Weights of a small GPT-style language model, trained from scratch on English Wikipedia: vocabulary 2048.
Each number is 500 + 40 x the weight over its row's rms, rounded and kept within 0 to 999. Layers, rows and columns count from 0. Numbers have three digits each. The size before them is the row's rms in percent of the matrix's.

# layer 10 attention query, 384x384, rms 0.035, rows 347-383, columns 0-63
105:549513478471560448420455619461511489473448479584532451503485506524480509565490537477516496458559465386493498498510442510478461478520457439544528493511473522502465455567534441478510471481526495
113:513468573471464446526517497518454580475430468504446533441481458487519450586514481541481466540416401443465523503509512486510471528573480551491534557543472510464548529428476543503457485459545471
102:530528489531452438522460586544465469495481511528481553533380503390508515466516498510504506525497519493423481482513417428458515522474424523518474482541502461509532444484513446526503486482563490
112:469571451541532489509482473471511477525451546539491501489540480407518448512576485478492431425478408460485474469559493545509467453561529511494444463533440525523460499506478499526467531514470559
103:480506428520494448469472462471513432501479524407568497519527543445525534493436518488529552443499560468452482551519526454585462508502481452533449485462479562528492453548483427518512495516458488
103:552448405450586463468530522549539482542508473483492530554486505545484513502540477419488489457538419489563437548507531488524489452476522562524521531534535508476511440516501475550478545542544445
107:515482505477453461468525464562415508494519448470541538495503492513552461413530453568571466567532511504541498486478477526513501524532473537514530496468545565507504421546542468510542471450526532
099:497429495542448520468510442508520556531552538513546519486487505527504564547522496445485519420497498516547546456392522501435492490493447511503500518490510480491547496472528545483590486500531534
104:516415470476516540453461516535509564515493459597489521434574506495474441475535498487487467555489456516497471458509442518462470487485550511508513527452508472477518483456433500563450452556576510
103:496496520460546541543521543517504504536574524433516517492431482491447487566431469503500495460457543460493462538475546548532510513545481470400541491505514529478527489538600501494508414464441541
107:473533426442467534459485533466505431419517458463508505476450538495479505533460508490480513524493486489493471465463453507536464507465494521540497504488529510411468457445487547559418512509496557
104:470483552507515515562491503441512529480418499561467475464457494581547504592484514514491443478487498503400526505466558426564507542460495495493495533518490461575494537407466425520571509469493541
103:581539499546473484436552452529539557455541478445488505490464482445467470493534464572447494520514443532475528471489527483512391521412505497481484448549595445508521419555508591541548512523541471
103:462563513535497477611518465506501508457494539429475507511436515526496498523474450527499565456447483552501476528440478505440504477458491468480538525511530502521439474543532568507489544466580387
104:491521476433566512475470551570560511543548502442550504454549471590506509491465434433464554514524523533526443450574543517447446535456459500463536494512549482463487560481499470491519463458465438
105:530473483477510489523454537484523545473499564560569546518488441410519511442511475488445466507552515448466511424482492509542482489500559533535519549505479521482523450506414477503548528419428475
103:570499456536522509561508452491454467518520472507565500550470464498536528459539470452524510530546534599531542494507410464509480425521448503532505583486489482522479503489545539542533506441566564
104:494506447501480564460501468500497478521544464455433540534529495592460507498509482590560602578447470425519414482481565486408451461445503541509561450484509415517469561550551567521451412415492465
101:492490449533476469521457460387480498559540444503504441527478523501447589453578514502556506532484495473593576431480439517507507515488584547478506562543497498592505461547424486527546514531491485
106:534463444532539508524535553583549512511474539506573502455443512464473458412479487529547469511455464521510467480516461476544532429535538483462468383454479552512535515445510484512475469502502478
106:559473505479509493486461566459545558473560513538500570519525471504541503501489484546408462541500415486494546460563436513469490432555565510527489539495515501518527525557466488473503540477550524
104:554575509433484519549515471478472472427514466521571550494482529532513457551468519482480449438433491477439511404501448481494553490461489420512487508505431554469412508493462463529550514544533551
106:549423479478501472474529471501547494519471541502471507502546521480491499517471474446452516487439411541574471554498528546503471448536501505527453556496499533478541470501580460491477563510525448
106:546468482524536486539489525470597437542540555469501451470527533468594518487458548514527489515523511556518479501535543531464491495555507490549498507475464459579514499504471538465403478501551567
103:486484456582516584457535467470550472553438429546454522520521439530483546484477509520469529614469482536545534466468487568461556457461496498516512399460509566605478489488503429498447502453514447
100:483475481554448433484467492620588477477482544557467491502519490418494509527494502470582565513490580511525454457524546520449475545499476553536422550464517585489413405426556443515535502505529437
102:495521436441503533481465492519514538488447466557557444504494519403572522570494505556522501479474501470469503584513501462505447524501473454519483495541458487462532539465529424428554445509521444
104:499484554545433442485398499545527506554512487534513458527450440573521495514519501594531478494571504463554566523465563471536506497530532564564571548504512572491459515512525528534474526491536544
109:463518538485450536580518457458454554511434479495458498515508505468579489435444563594445463524565486486551505472531462508482539519527394455514545507538514495571509429437597418472452481534576479
107:457480489555538458474519515607536481514539541567481450480523487511512494473445494557478567472471525441499457553486602525463523558496460524548455514494520519462471552506461527483495447498464454
105:478535451560471434455610455484465522450441531552508542525500521483526561489466479478463517483458485621531457626512491413474443496502529512442488518479438523466507606466515526505457487538511515
101:473464489492516483584481468457493526537535579493494462494395471480540417536594469556446568536462529460495498511540561530399478510548486448510470497497468441497451574500467502519501457445465472
103:513474475532501431393509411489460479530521497501499545580477528511471496468544501466561511559469516508490535514528501501441545536451556472547495498475503516442479533544433550506572539525501505
104:498535428487392474471476541513491544528481482452470573417519486552505463513520476525497469518492404506469413436478496453489402552510402516468522487560557553499500465539453514505519476506533596
103:491490571529487504539520524537519415469530437480537487498539472464485510474456504527490508485477479482549502502519502546493428492558526507538550541509447489564507531474478494520530490482453535
100:475465491506485465521495467509488528437543490528568505498497539503422504503459487533513511462481488535475501491542536516533351527483482495535475562483511471520562571494531468531430485506457557
102:490519503503528456517541450475491487451566498440529526487573430547446455514505498458517539448424562499445482497513535509385558431446467496502557542543514536423502512525516518490473496440523463
# layer 10 attention key, 384x384, rms 0.0353, rows 347-383, columns 0-63
104:462502512453526506464488382519494489532569526416499492505490484508482499454537537533486445494566526504409490516517487478484492540462419471419468499471519548499461580483539504474536509528510501
110:419462503543521465440533497473428507480528498568531454493530497502540520454483517488484554440562483479472427408530457456458453464494433532459507454538508498435453542461526508505456526513470487
102:534535494490525414506497438552510508564420527512509485484436452506501505524437562489448504516500543538456455503530505544501475511457570482475493517541485488523491552463452521473535472517408490
104:468512451456493534475542442513514378590548484492458465577451513501513505427488513497485496445551495413520474511500547466559499489538495453503527552493488618460495432564443566472551521465460480
103:495520490423557497492559519481426499516473494480454524478489492454442463492555525556545512507500474526498503504528489497513504472513529525484579467495533507529499568454421529440528463454437558
104:458418529510481533486481510409515503420492496523494479570510553485511494496478508459549482430522525516514529470526545439560520529532484515450513477507526502545497506535517457474529574482538518
106:430488521470463555542471568483499477443519501522412501510504482467547504578519524487464508480520449525424583526556499440600457456564517546494529512530470562457488482530470463525544446426404466
102:540458563508505571449498568478504434486475504547522531582454576479493479508466483506516488568524493425495542490518535531515571461537540498487450545462458504532496535500475491545449533506491544
102:475528495529558457474517458589555452514552561504581474542365503545505464528518498446428584464508518510435526461537488453499495505549566456522453508553410510416483480512544488512478443508510518
105:518505496486525466485517469492537462554445535512504521475572448535490522471564539518457501502629535476536550542501512463458487492522431473548507473438453486542446477480423478492497459501486507
107:466475478428505437551404530518502559472544528523492549530509525444504516545463528503521509454461466516523566566428452452487452474534511451458593482425441464522541495524532544468478541502483457
103:551481530535526430509498562538488564472539566466523496476522505484496488495581474512526579523539453515490465479527518473546528538541470530510448485529564479501513512508492549503466460471514491
103:514520544484531543489438542534499439563552564544579522571443599558537475536439477502476541446487455507501555532494451539484498480465457457475498459496442490488479557521519516485503493545490579
108:528518529512478538470423422560489515484508489458498534478476442555508559497555521488484563458491523371523477502500485508533476512527509532459546500526459451502567450516442550530489393514466500
102:541489485589385476538477505428467504557467411459523533458446486513535467496509580509496501520528449465485478463443446501514511476472494517472497481527527407475506484534514537490443501489482473
103:478467471556530505538521461484514565529499477484463538470512636483490524562470443509514470509495534583394577585455537511437525607478575435558537533458474465478501457471501582489503528509472516
102:511556532494536426509546471439482514513444497536434536568468533524479542548499489500508439536517441510484498504510565555499495551564506498598542533501502488456525462525470419458494430493448467
103:533516438490482501440489562521437562447527525514481443554484518572523474449550467444428501473547455470517504458493476504441466509480546495463420540518492585521465474467526476536604477561449494
102:443475573561503446583544432535509452522526547420572544522492436541510384556499482593465547472471524459545485465493468472543470493446566585437580568511495450468523513450499592499552465476596516
102:412524515538490511511543495536519464505555474498432534525519442465498510472446500480520471465552573442431471500529481485513487533526468481455465479538506576539478441459432441468546523449518489
104:457560497436541424512527497552489480467515521510476458431566507509457489495537492531482523500438531521537486434499505515474461529567539467527438449585579485488474495529500532465481522538456508
104:480494405462465538567501470473507482456619530511522514461452385486486497542475484428546511548537529485571444517501512489448494533565505490479504503530470547506505517471523531492468447462506524
105:489480518474571516449471491453535450519478462445531489554527439462503530470570441552461492445549459474504503469537479486485437437536461472475527500514468441569439416472536466533520514536558522
107:513523451482460453456553474555503495562522478479501473548481567469431506593516550510482477498524510519513504489497480462485507454614489452500447504492497445531555381469565549545529471508537469
104:419437556478526476538506508614587521512519569541502435570455509381444539460443497497477509366525486547505583514563484505521518528536455519484522503506416528514506455505511444481521519519525525
101:524516553429495527528532389458444520487463412441493540426389523503471484522476491517526444535440515491455497556486535567512474458483523362474514507517517496469572550457521563366512449512515482
102:528525515522556473439514508465477483498474575520535562536501542519464492544510505417471532571485468525535473507450483420607593514554474549502581492481535469545460434537485464579558466426495568
108:486564525454500512468497592515477536468546539532483547503505574556518510504493565467430469490451486461459425534510512499542418533511489447502463537520521487467480489414498545471514446437450509
105:504537498455519477478487469497537490487524445499502486498535355564471582526489498429558480527441487511467446453485511554480459485484541445492447517500561506475467507526497536472518494544468530
108:489494533541454554438472528494546533554485481455528466459473535493517465463471487557546563485512484431431543496474475519542506497529496425417506456523552523526463477474509432448473494508537526
103:542576421484534493468464489532523489506563458604527505476447467462482453471437497519436536534537499468458497404569431557382534450466498434467552544533574428453508535483542471465433536465469459
104:534503451537546509398477508558528498450466440514572457469584435547490472426491517515507501450520505494524441579492547493459503487513613535520526520495470471499516462517508509459463470492509481
103:452544488492540512542497531471510490477486464482481510570470461495482431449502480456509496466552485555453466518485483457493476558502547492512543507453495565534499538551441466485526464470540472
104:481477483545452538560554451556430483539477459527506534535493492474576501438538488508498584475540511503520550456534491510559518430506499480531514531472465504502495532504456463564494493508480515
100:483472514513509505506516447535553520503505500489515494480538541461467425450519580493512444504552461509529518446569524456473535531483474465447514531501473589470533436476503572560512528516467512
103:572548505548547460482501533400514498359463491532509495569489486549481459455511480492471529454486520533534479497409496497425519497555526501523551484519517497475437503457618499563512541500434548
100:554503537455408483493495552436471477464517462464483491486516496540494494488537490451543474477535466483559529492531458454583488514560494489524485494485525472566548496481418545521494407513539501
# layer 10 attention value, 384x384, rms 0.0521, rows 320-383, columns 0-63
091:479513474534530551480492495542529455494452499454498501537456497456527476454452449528558435456501487489551617579457448516485515426581535473463454476589538537451486494487464403475532483535539527
097:459515505492466521483506455453485474448518473438516501613490508538652493430552569592520537536569516481518474501479495492576486463435577509476507480439494481450581546503459460477503489528466504
108:498477520484536485505488557545525527508483513446516504495523448449543479462523505440384565496552548478486465468513484476488573462448500445467470587519511504550566508486510450502531521515491527
105:489462501524544478473513520514509433512542559392492469463514507502432519527483477444422485464487491468481537419514513527546458498574507500569538406543501467517457410488503464461476557474520475
102:473535489564477455511460539494547464543520439431526456507508485491423575493512428482489513505496501443464496438535492507485449553519461483553567524462526484511520520518480576558532590532551540
104:498440414523460455505477432450491462523481489479538441450508526518524529499592542565526454515502501511553449476486494488527498526497459465591495506508514524479515489507502458503510481469508481
105:517499500486525423462503503525506481491454535524506516467510537525597508523458598477506511486526523513460508552373524498419557498500452456440519475544527547438441537518531450495549467574487457
100:487524538465517481464574501511533522411461556477423575474497475518472482502545471513472495530433522474561571518493463553495479501532521486538481530603512510517475464490596501460542526518530446
097:522553432494416509552460491537535548467477502478477484543554486520581539502540454522486465566540563483583511539506470500487512479495515477557431483501506475538495522492498500463477477526473517
096:544495509477527505533478553544534507520469492470539441463597475501413532525535552437487494469526439532549463515501541545481595502440484456480517443490456453521482513524493446460510497491488564
100:458456455448502523537595587437483533485513472481525451419448501519479484486496568487483612531437453532424535468502485523502491507430507508497486563420479466523572548459480523553480489477508427
099:566474540503547523471536531536509516523482525441539413468480522505501516463543567562480489487551471521567447516472485483439507485507519483470557469509470550504478493481515420458528510513539440
099:427459536481445460546559512458412422420510471565489541500514524517564504493516554498487526471501546476506444524509515533559497482487462509513480571514522479493553552531526488584567501446513482
097:473490390554438532563542471468441389498551485417504469522513439478540504412510498542527453457492489428507490475551489513570497471502530476485492567569498487469501496545436516498543534503438525
101:523489472547464482524455481519512529503481489420430471490426449529637525502484467620496467568506530601500497528481475501489409508485514540506537528468481484514440545477465505471514418526523448
108:463576532453542500535423509474469514492525483448509468521472519539483561508490554502569457562475556493545430518566505472495526554486491529511474512503530489510539519562471494518504479506490561
093:468507442521462518472414502498552449574518468477556555481488471470486489438500515460583502448518427476505523424540480538530501445533449529516502478573495418494434508483463469506454536498475540
101:510491532531492476485535482441483440557486487541467491507489488515435406506466465431600508389502497522526541518545432534499469473493474472446530514565523486519485566525457559537470556473526493
099:451460487511533457545495498514562500542515487382498505452500503451446521515456555408422444499519544412497514482520534499456508504568429546507473538550505532528476492522514564498476490439515503
100:479460463568504499584540502514490454476463415492468538575483488502544541466470449562573503450494519482480505575466527504512499469497440551473530418480545510494572451543431467563462482484499525
100:534473414522527473470500539519563438537490443456487486534560460424475540468443442572493516533475492497473471454482475482572520455534462512508500515534525533521468495540415420489460480535464529
108:525547514516471427470446495530472533503502580578556508548476527509569508495550528546475510562534540495504477520525502524563529430592535473451458577426484571530532535528510569480562470474494533
093:477443454550475499484523513460494480490477494462442531585511457468534511445510545552508423520501533455478514536478567483567476504520423512534557499486534472516479527519515471549529503453488450
100:481516457445460540423519488486483486501496548591544529520452508559508471502495516508519576501531478541558529432509472523557510525519527478457520517547467430441501495492447491528482536487457532
105:476507497480521527513504484483441509548460471525539460466528519496504472458508422530525493513434512509463614452520490503509435518491514519463436504500566460464445480482429572496515493506541431
102:491511512507505479502461488508484535538497462500473479580535458529522517498546479498538487570486472572464460534517540559455482545510460533544448454461488457607540478508543484477451443477510502
105:499607493528527467562507452416478465472533475601513482497511449474472498488490473522536540556524500488514478495556461517487508487494489553469508530439479450517633514505550564530515508521541477
098:440449519533490514552496471506472419515495544540506551491523516437503515497445555515587466426503521382481553464487508557504490482510432447465549516549503488435509556559517545525571595527503472
104:465495552608449485573538454457452412539548545466480523495445525450582459474473547512434490408513485333526555507473531450501512479482521474510499478497473487475453500508514497535480523492489496
101:477523489456524470486505521492524506509508465502482542425453525511494553485462516492356576488532548480450489444543538510472495549417538467488537502512495508525484525491449573520500460379510513
111:536519525454461545497532491460413459521538571445492519449446517478521482527559460507604542528551519469486486487482486491575549442535482438501516519469544550480499491493505504496536464429520457
104:527562474517473503519501437542518531538458530493516504538554450461571531454544497475577476525432483491534457554539482539576561554433568515547524468503506535579586496467540564514551502492480554
107:572565439525527497541505491463470530460522496403508474501529540409445494509503515527470455489514497464504486516537448492534525447515528465416480555448483549467523478563463452555519508471476482
097:469471516500526511509494556584508542509472533501506465486545464475510438474472542460405477506491489516567597515485497459484549536550560545490508446444505539513498450490505539468486434527526462
091:554467500541556493478482510572611510547494487408583485578486501457509528459544441497494424514502510517548541449453495482505502516476535529446472516467482516469531457546505449471556494548510479
094:531505478503502502458574483462449585491485490508480489506543523598515495526520497453480565512546505495517503530452477515503442474456528517506482493447481490549624524531506539487510480525458453
108:560413516566449489542510510487456499495502541518499431443442487508456559504484434551515439465471490455539562517440429508563479538482557519508553473477529537413461518504425468458403501490548515
099:498543483490450501516480481563484542521558498556513441451457458539544513472582470459492556525521477545525470537554456468553454536502535515540481423436491438539502520499525537449506490501517458
106:494436480547473501486565574490521477489549434519455537559429491471552470501401462551474432456461545536552546474446487503510413519563477508550479519504510471439461504508474471538454497535518533
096:450514542476503469386426542584549530448440477511529501523511527511499568517437538474506500523504470560404521472420574476395498466531468495543508385542483536574548439452526452517521542532514526
098:507480493482447435530541471535481516508493504556495506541494489533478469536510537505489553559538553476472465500409498503525479489483497566469529527404483541540546535506531604459430446521509467
116:533549542542479473496521438456450506522445540525495494494437543436466494447595431526616426590448538416550498555497466521546447522488508531522522506519462507452420502501548552479597478463533499
106:525452534524521464539513504494474486456579575521485548439549499544434478552440517437459588490486511455407510438437560485444482500478442478536525494477524506437466500576490483516469421523520448
099:466461464533458513544516475478489458535493518575495542536486522444624405457525508510503466423527453474518549535510493500537518464456491500458467473580485428467495510493518530539488524466488480
112:479573485558512519444550548562486531444478427533549504599542539484551422472488439503491438466544519523521473592541454488451478490426454476504444516536517458500508495438497532509499516512481525
104:536453426515455496567484479500490532470497502419488471524563506436586431490497502484514493568530496480544446607478494517490545444477521480529499511501490521489513599524518483488528518477469484
099:523511511516470456517502501531457523419479533507527527524554489566527550444562532529503537499448471528532433551423502499438380525516515501545507494450527509525523523513521444463546491510537486
094:491577431536521479598462522536531442532519475459518515491560476435468458492533407528459464472517503424533527549461539509527572492594447518538488491503464447469485500516513428513513538505515562
101:541469459548549428528541513497507497538480489482480502465540431487567508447554534543415496619505529520436428531564460486592528464525510531480492618486494532534545526475535496523507473501466498
103:462585511459591473416536504424549472529520487494503537531492526502480512474431488485584587455472538453481460488499467484429545544514541452496496491568450570531544509495513545511558574522440584
116:507581453561545516426500572462459521500461495524465498479468560469507532520512561520428503478461527482475559529488513423447492514482548512564445449517520511606534481528489473533525504552459457
093:530497524496486440505547488561442557489514509480507500511544544541528555545608562508489518563558560561472436491444547462497473538471504497548492479451492492585463476533588497510560414498478433
097:502562477432441495545540501543531566429493467501526456499512468505525461500584483494420522548542501471476487586530519462544435485460541471498468487422478531482532528490560513466561493524491456
095:497516480512520513512528521464529476522506507460442498532476478448543474491485446515492437467410556524527498499550543514536548535580481479519497501574493473490490508480464482484509425507531503
103:479457545537545450459469581560550523576507487456534452495521514490457522504513447392456472585506452554419491468433550532451501533503483522509534530462470530569474423519550493483510465510538458
106:466502464586419533553465515558490473501481474519516393462508469481516464513494464518492420427499534418478503516487431418519534549445562421500506460516515490434540484541430553487505473530460478
101:503479416483489507496533485437436436520489485540468496474472543474557526458519545520413481487541534520519463402570493525531528528421533479486472491517558501490454475536431495563465574414507471
100:533466479543478460505431525607529486492531485494452468434552500530552511486466458498414459533489535532553469550577480517477519479552474531500554512543506503554421496456500499521486499519525413
103:465510504483475506533532466506497462480542509470525488480561493488495498539466570481427570498547493508489541494573521510493495580507489543461526525476460500539487525510524500483445576435477527
094:518486467499461517494587461410525537453550564522494460514473524488565475451582457539512492569526508541542418440580474513583505545483515450570505542434478454505503479508510535537545495452510461
100:445505508449441487552563460450485567504436500589525600459459460506488475529493485468540563408476508550416484469438493537370435492521450536556488520448502432475453499457462460516479440491551530
104:485511473519502523470494512507531464507529491454506465586549553438497472472474530529452429547519493488470479566569525478510486527524373489525455540514539425457446517502462506529494503526470549
101:459499504508571474490506492517585502520530475447502564526550510473494466460490541425491548496465496530444445495560510509506436474532403504530466536561481439506482561497505513518419573488526461
099:572529436465505553542476507491497487404535483488530415499456459514556490538526513599552523481458479542538506561480474518523535455501564497493516485517490529439534501471456432519447520562494527
# layer 10 attention output (transposed), 384x384, rms 0.0482, rows 320-383, columns 0-63
083:432487501516446446537479445498452553489489529521468462512461524565521583483507541547501506512464500509446528568434472498457507560495561517445512472467501554595571514515508489495485481450500436
085:489451441463482515525462475487558468503548515452533454553467549516524545504518497523474515567526507484499536509524547414462510485537499510443516398452501484483531429474495463508498536454538558
106:550454510493588457487504540487542454488514517495436554490470450506468489551497463434472552493481503489496524554513565453505567587540429484507476479537494498529554455479503491481536595521475475
099:504453498467559417507561480547456479543501514522413547506524503501429513506407498487434461468473502484510521483535534514472562490534525563560501521556465493494492513500476522542500498489480483
088:517530542481522482597502494552525527515496504471553499556464535449463573451480473487505441468494480435417527466547506511517492387519451515487513557443518524501483567502486454557485519512547528
095:515502475536568482505454511490535420499481395473543502451524480447436518496584479477492488495602447543520483547537470525480476530579453519594503499559550496479420471488484507492516573518507533
090:491546469522483442502383470436524506483497438564524483453552471524506502450442517465543569488517468480476453486491444522427528517463587461563477411521526509465507543479610504550522473574439492
092:532470519424481372511520505505500515441479552502518532500469493506469549542526511536523600479455514462452447608410531527548500543551519475525501468507537584521505543455521480445441499539507501
090:489516506563483496444450503552488468499436478497476483496443473584556429483543519485558513509577472510486457544496505476508460494566504459523541505449540555538560523460463483459506493502459461
089:506479523586519509566502522425557501507503548528460484531541423529468504540498485488494413464443460459531544465534482529522562488531583527528526494505473442513494497476472445436498502448526472
093:535524532442549500525593566461479493473503502489448478529532547509450545516539500541405524495429476481456532519535563476518566505526462527465454498482510444459507501516435572482412538493500562
093:484495472562565493484461509484524518488512476538474515560538506514503450461507500508460576434455453523605568533493528508451558450537481544557504426576422480505499479483566550475517505454529508
092:511481527460521486537503553444438460501514553486526493522532461498539587450472487562569531512471573472476467554482568567583449453525460451493492497471537476443473479534504421532479529516500489
099:527499488505497446477480503578466411455542487523500454571475496460470489488535454502493552545559484450444504565579498441472384523559497482474521507464438473546498461500516496454542546474467528
094:536488438564494459445426500518547498402557491405513508528472519474559545450483521506616600504559467586503527505459486539459420423470493471536532454507480523522538523476474476519545455515510468
097:522526496512496475515501584554487588516562549479502544493535501488501544526518501486489553568487459530514538527517523473492447486544535501543498459522451485464512441515513448495478474489538496
094:513531489524583481545400514405530512532521481468455574469470479484506529550492503527481449521524485517459489474480466520476499466551508470455491435531486459512462436506549446486481537437502526
095:515520488523464528561496510482520488536494505487524496503512501463435516543481518490529385516468498465482458509527492577549511481506551484502499507484552506548519529513494489637484475465519483
093:563530541525513440477442510506480436528429515496460579491596514518484473498407447543488516479517450486451511455488419533465462545465493555527448596540471494494454506456507518447524545497460444
094:453514478476494534536455492447494427487423496426503536521448541559516551485552504582483510528510558487417481543462446501547512498473500495445410488438524517596557524542458466518517469452484522
085:519498466574569457474466445475539454597504463509381548548505496520492497484494524530484502483532548488493502463524482460569540460503525494462549522512451542619539565549477514519482490562479472
094:554484506482415500423499418511505487554566500518531448463478470463503482487479528433527490526567508525566494549624523554488494442570484470492493505462506529551454466544462424480562510551467455
086:510518493479509436543484566512535510470565499458540526530427445464528556477482523548481562504489503372381506589458527414548472452482527491509490472507539496531486546505445516551409500518522520
096:526414496443525586466490510478551547529523524496543496476474488494487485539515506509544506494493554515550487492592474513501470463567485471459575499535502489475462431550536414501427538516510561
096:486452470549504462477550495481437513497410493522435463496536577520501501468506501575445490508447500464440547470444431496468483515495573488430464549486532478484497531440501552477511483539481509
099:454505536463445529497537535550459479521446528484463507533528488511596568472482547491498433502497519585524489506555553551576495470498503492466480549413489467545444512523462530511502520472499466
093:557548460463527547583551564461493460490481529455501468583496515517487587474518418515491534571492492455504474507535460576526459480535459481421446522545473475458426501480502492452452496517554549
084:454518515478491457567466477442465452473540503492634438517514496467456557496484476500512453559481531417417505499508430552485499487495566433514428461526564515500450549489557463532508541513494480
093:508560608486521459511474476459447434420516472497565491483466474480534473478459505440492453466494480418437525533504488442418500520434424448482447506502517503485529466497488486501541537444471539
093:522471518492561471453445507500490477442494482500456548512536443465509441485498538472553499455490520506514491507559519467515556545538412462555463513551549494448477475531485506518507573488473610
103:465474459411535517468540498503425529522680506511505510484542501482499474547551434487525543488553468464501545522532510516484552577516431520637565518463465547483469483470477518473561432434495517
096:375573458535464427511447559510486563538446501507479516533441437494589535530521483527568419483485515563555571523466556531504494519492469422544586510418503496543459448392497474470510516477533533
097:602484480561456490516550528427525459503507517473537470514542514503519452485480503463491490513552494481573508480467485499555477465490480528493462531518505477492508539530530504485543462528531485
093:496524514521470487458539446516472487539474492465418508499495506555518548512459558509388585501440435543466539520473508449516572558503548558428521497525521538558540499408464548440503458514519451
085:542550491530526450445499458554517504505442405546444533469482501543503482506486518515513518491530503489492511483475480495467510599498489519448423555532470533534523474431505542448526533483453496
084:516459483468480556502599531487516503493431508523482510547472505542489507466493617468541559476463518518575468478533514468552478459489450564529520536445480476501536515458473515541444452520510512
100:500453500483498493519499504565469479531429479447503429495555542485503459508544427521470447492574521457512453557480463527496487489486575562517541502584526514491492498521447518471471516501480512
090:402478511498464509489502478549495475466589488469481441482540505472547526509555573495563493455496446585607523493545506526543480508521449455546583502487512486519522465447423528436541557512504504
100:469532479515500532479537443456456497498506515499506478540426484448489474406426494530510546461508564518463520511473528462482413462493493507471494559489488452530483552484475473510496472531491465
090:481443541504505566512477452505552556509396556513479484479571453537519555513488490588478519535470534477477516491492506477468568508514554530425443493523445507503541517533492520520477524489490491
094:443530535503484582524497490477478426525473523503530481504564537489533520472475569470548461454516517538511518470497520529557497490484446492438440569536554499480497493450413517441467497491499540
100:485495497487447446524497492580488520449502502476570491533469507446510501503602490489495493491514501486491554547469449517482402475468481472539516510518528538447398487446511522427503530550489517
093:494515528452543470544476527527474549472528493543473434479525492527433421501500499412471522473479554421450415466488444495483574475485495496566472495540494506421489536482468561519488460585444496
086:523510528468457483478440459422525475498550477414521461448400454452521522459507541491521487560518508448484494581537457526436475470441500385459450522469529525539485454568500477505508526488486502
102:515525481531505536486527548475532484458534594491569518550400471468485523488524518484464578551430527442486514555476521476505419570481462493450533537467461443585574546460522509554495470469506479
096:502516460482450429471459558494451470464542475516534403437492518536564490445470480466474520470560466555460494587496434547457532515470521470531530495419509483526487504483477478463544471486482477
090:445494424545483507518454536497476527446526487514488479536542479478496478424510558490496549442487499617568498536502540570489506526537506494550532450511498470511424511490488430501531562540496519
089:519487508503491471541424484498537463485467518470489512477465491507534545504507511542477488538536464455410470542458438519487497530537526481491540494475553549559508480534481476497498487510491469
089:593542510515584453471525594577529473500593523480472551531507499461537600461531523460482588525511514482475532572486531458514455457522453500497512459578499546519465501586528472489515504594496483
094:530571512457479506498496462479502476457449507513528501502483492521485514482509468483543458521429506442493417483532455455480528581526450472504443484498469556452474511501577483519475521478462606
105:489488428481520457405536519473525631425417484522483532479453470493527524493510506495426579509446476462496492554454534482476526514511475505522474495478503496497537506556460529506538515481469535
085:485493473576506493447448504506468511522526513472483525521540457533510424477465533514530560453526511535541547472512550519522510451479433478600507512481484536443492480440448505478587445530435478
089:472473482432422498527528540564562509480531503476463436522490496532481459457533538475429553499482454499552460561510488481511546511500402513495486512464543520498519504481458502465551486499470484
087:455549490492537474456499491490491510559477492476413544511456507481514504487494496552560620470486475552451501528481570446469456472525482459505575492519487520522454500504532530477543488510480447
098:522494518535527491465515491550494514583462529463440610521564518511490562486487484486477467506514516568493535430485507564537556467419516505496517530489516546521461508496542525491476498542472493
093:503483515538451531497553495513479440395404442498462446470491549488526418522510509498476452523528475465539505537512479442503497600518504527512462546491443456499595481491423541496522497438463496
093:593486483468551485458509530416476481468471464487454481514508483462522513433471462500507451556494487481512495498529460490456488449530519510524436515548496449418488493591547508538508519458489548
097:543441493533484490437472524543529399424493480513495559466534552532544477530529468540486518489527517554540508530448498522499451521531490522547519512557518451544555543493490542459543469452494450
094:546477617480488473466538557491475467451519494555509531507512466522543476517435471458473473442455525490577497463602495513488509508519478501483509552521500440482446512531466424426528526473497518
085:473477419445489515439530528478527491524548543470495490469484496489547463496482432504567518532543516560559478505532527500510490473488444499516564516454518488452386475485536509418555497434540556
088:425505505482548501555471515425454521489475505457509457481553465497514521494482501567558430441488478560430510449404502562462493500503488484479437507501592447468511496463447495554455563539492493
096:588477501566486509480532548542511501493543583477471542495488468502514529521475489484429468576464460408448564508456501469544451557478531422481504545527483475530494536549525500522483536444505497
092:481526467497571418535513565477490559459568514513439500476483468484414550486471514507443481521465529443493480499546502557469518495510493470533498513504455406494504513475589490534461520522488458
090:503571434475507548501540497468485562544499512464504426461478500495501439531518489454427585539503494498576502543505527476418457488539523562517527429536405451537519444539534507486493469484504422
# layer 10 MLP gate, 1024x384, rms 0.0425, rows 0-3, columns 0-63
102:445496529525456578434481513494445537507450451484484467536446528526536531537483529543445487493467507462443528503506491509557439512491499429561526468514539530450490561514493555444483530486483475
098:455483463459533489538535459496508573468477451520447539501506448502440541491491442424502566445432548466504532519547500490428537472525467508527472496574503471533489600555502481446511529512493528
104:489418511501498441514450439494485425541486522539473442556522487490512460385489568649587508515440516485498510430470525509501481527459511487436464521492513507529556559513527448476508547491507494
103:502535472577468503535437446504464469441516378534548473427503540537468554546504552514574536454564543599483495506397501435510437482534471457468469400513460510533487531527479472515408487537476517
# layer 10 MLP up, 1024x384, rms 0.0435, rows 0-3, columns 0-63
097:526495468504505484527439465454530424567521554441497522432519516457482503548475577483441536464456455552495528387527520517520543482512529482425536513518544503556513493520551474457498480550472535
094:501497508421510467463458489560601580513439465561490584511492507512469465530465514478542541485497456481487487535513497457551525530479495518459498487475476497565452554506544515541484556565592568
106:511531456522494496559534551506465463470481547495436507517437505453563470438520489506489406392524526529454545513508496500450469423479557473516464496506492508579498551519400562459496528545536498
102:537522414514534495531444557428546418529525552592518550633476531458492454478566529458430492467446466435487472448481530482545463502526464458460519484528480485501534457512498472497528539491500464
# layer 10 MLP down (transposed), 1024x384, rms 0.0374, rows 0-3, columns 0-63
100:485548465441481545527516567547471515459555467511534527506569486561560506471519533493481491490559480504521549485538514502487462553565559466529484528523424491492501452471499522595517518428508475
094:495538445508500478444526553448443483471561513552559480489545541475541491446515489507435432552515476539441533517508508530512478487525544553526457458456536496488543544468486487442466487510458484
106:500535479421555458533520440487552527511564470536523496485496504509447494484560525532445480516535544553523503530559479607554480558545497472561470489452476491496531476510453536466448478460485482
104:532606560516450553458506531534478485457539499475496492478515510506495493528450428503505526528458541439495490528529523592510480452516511478465463504438510572544537512519484501499447540609547476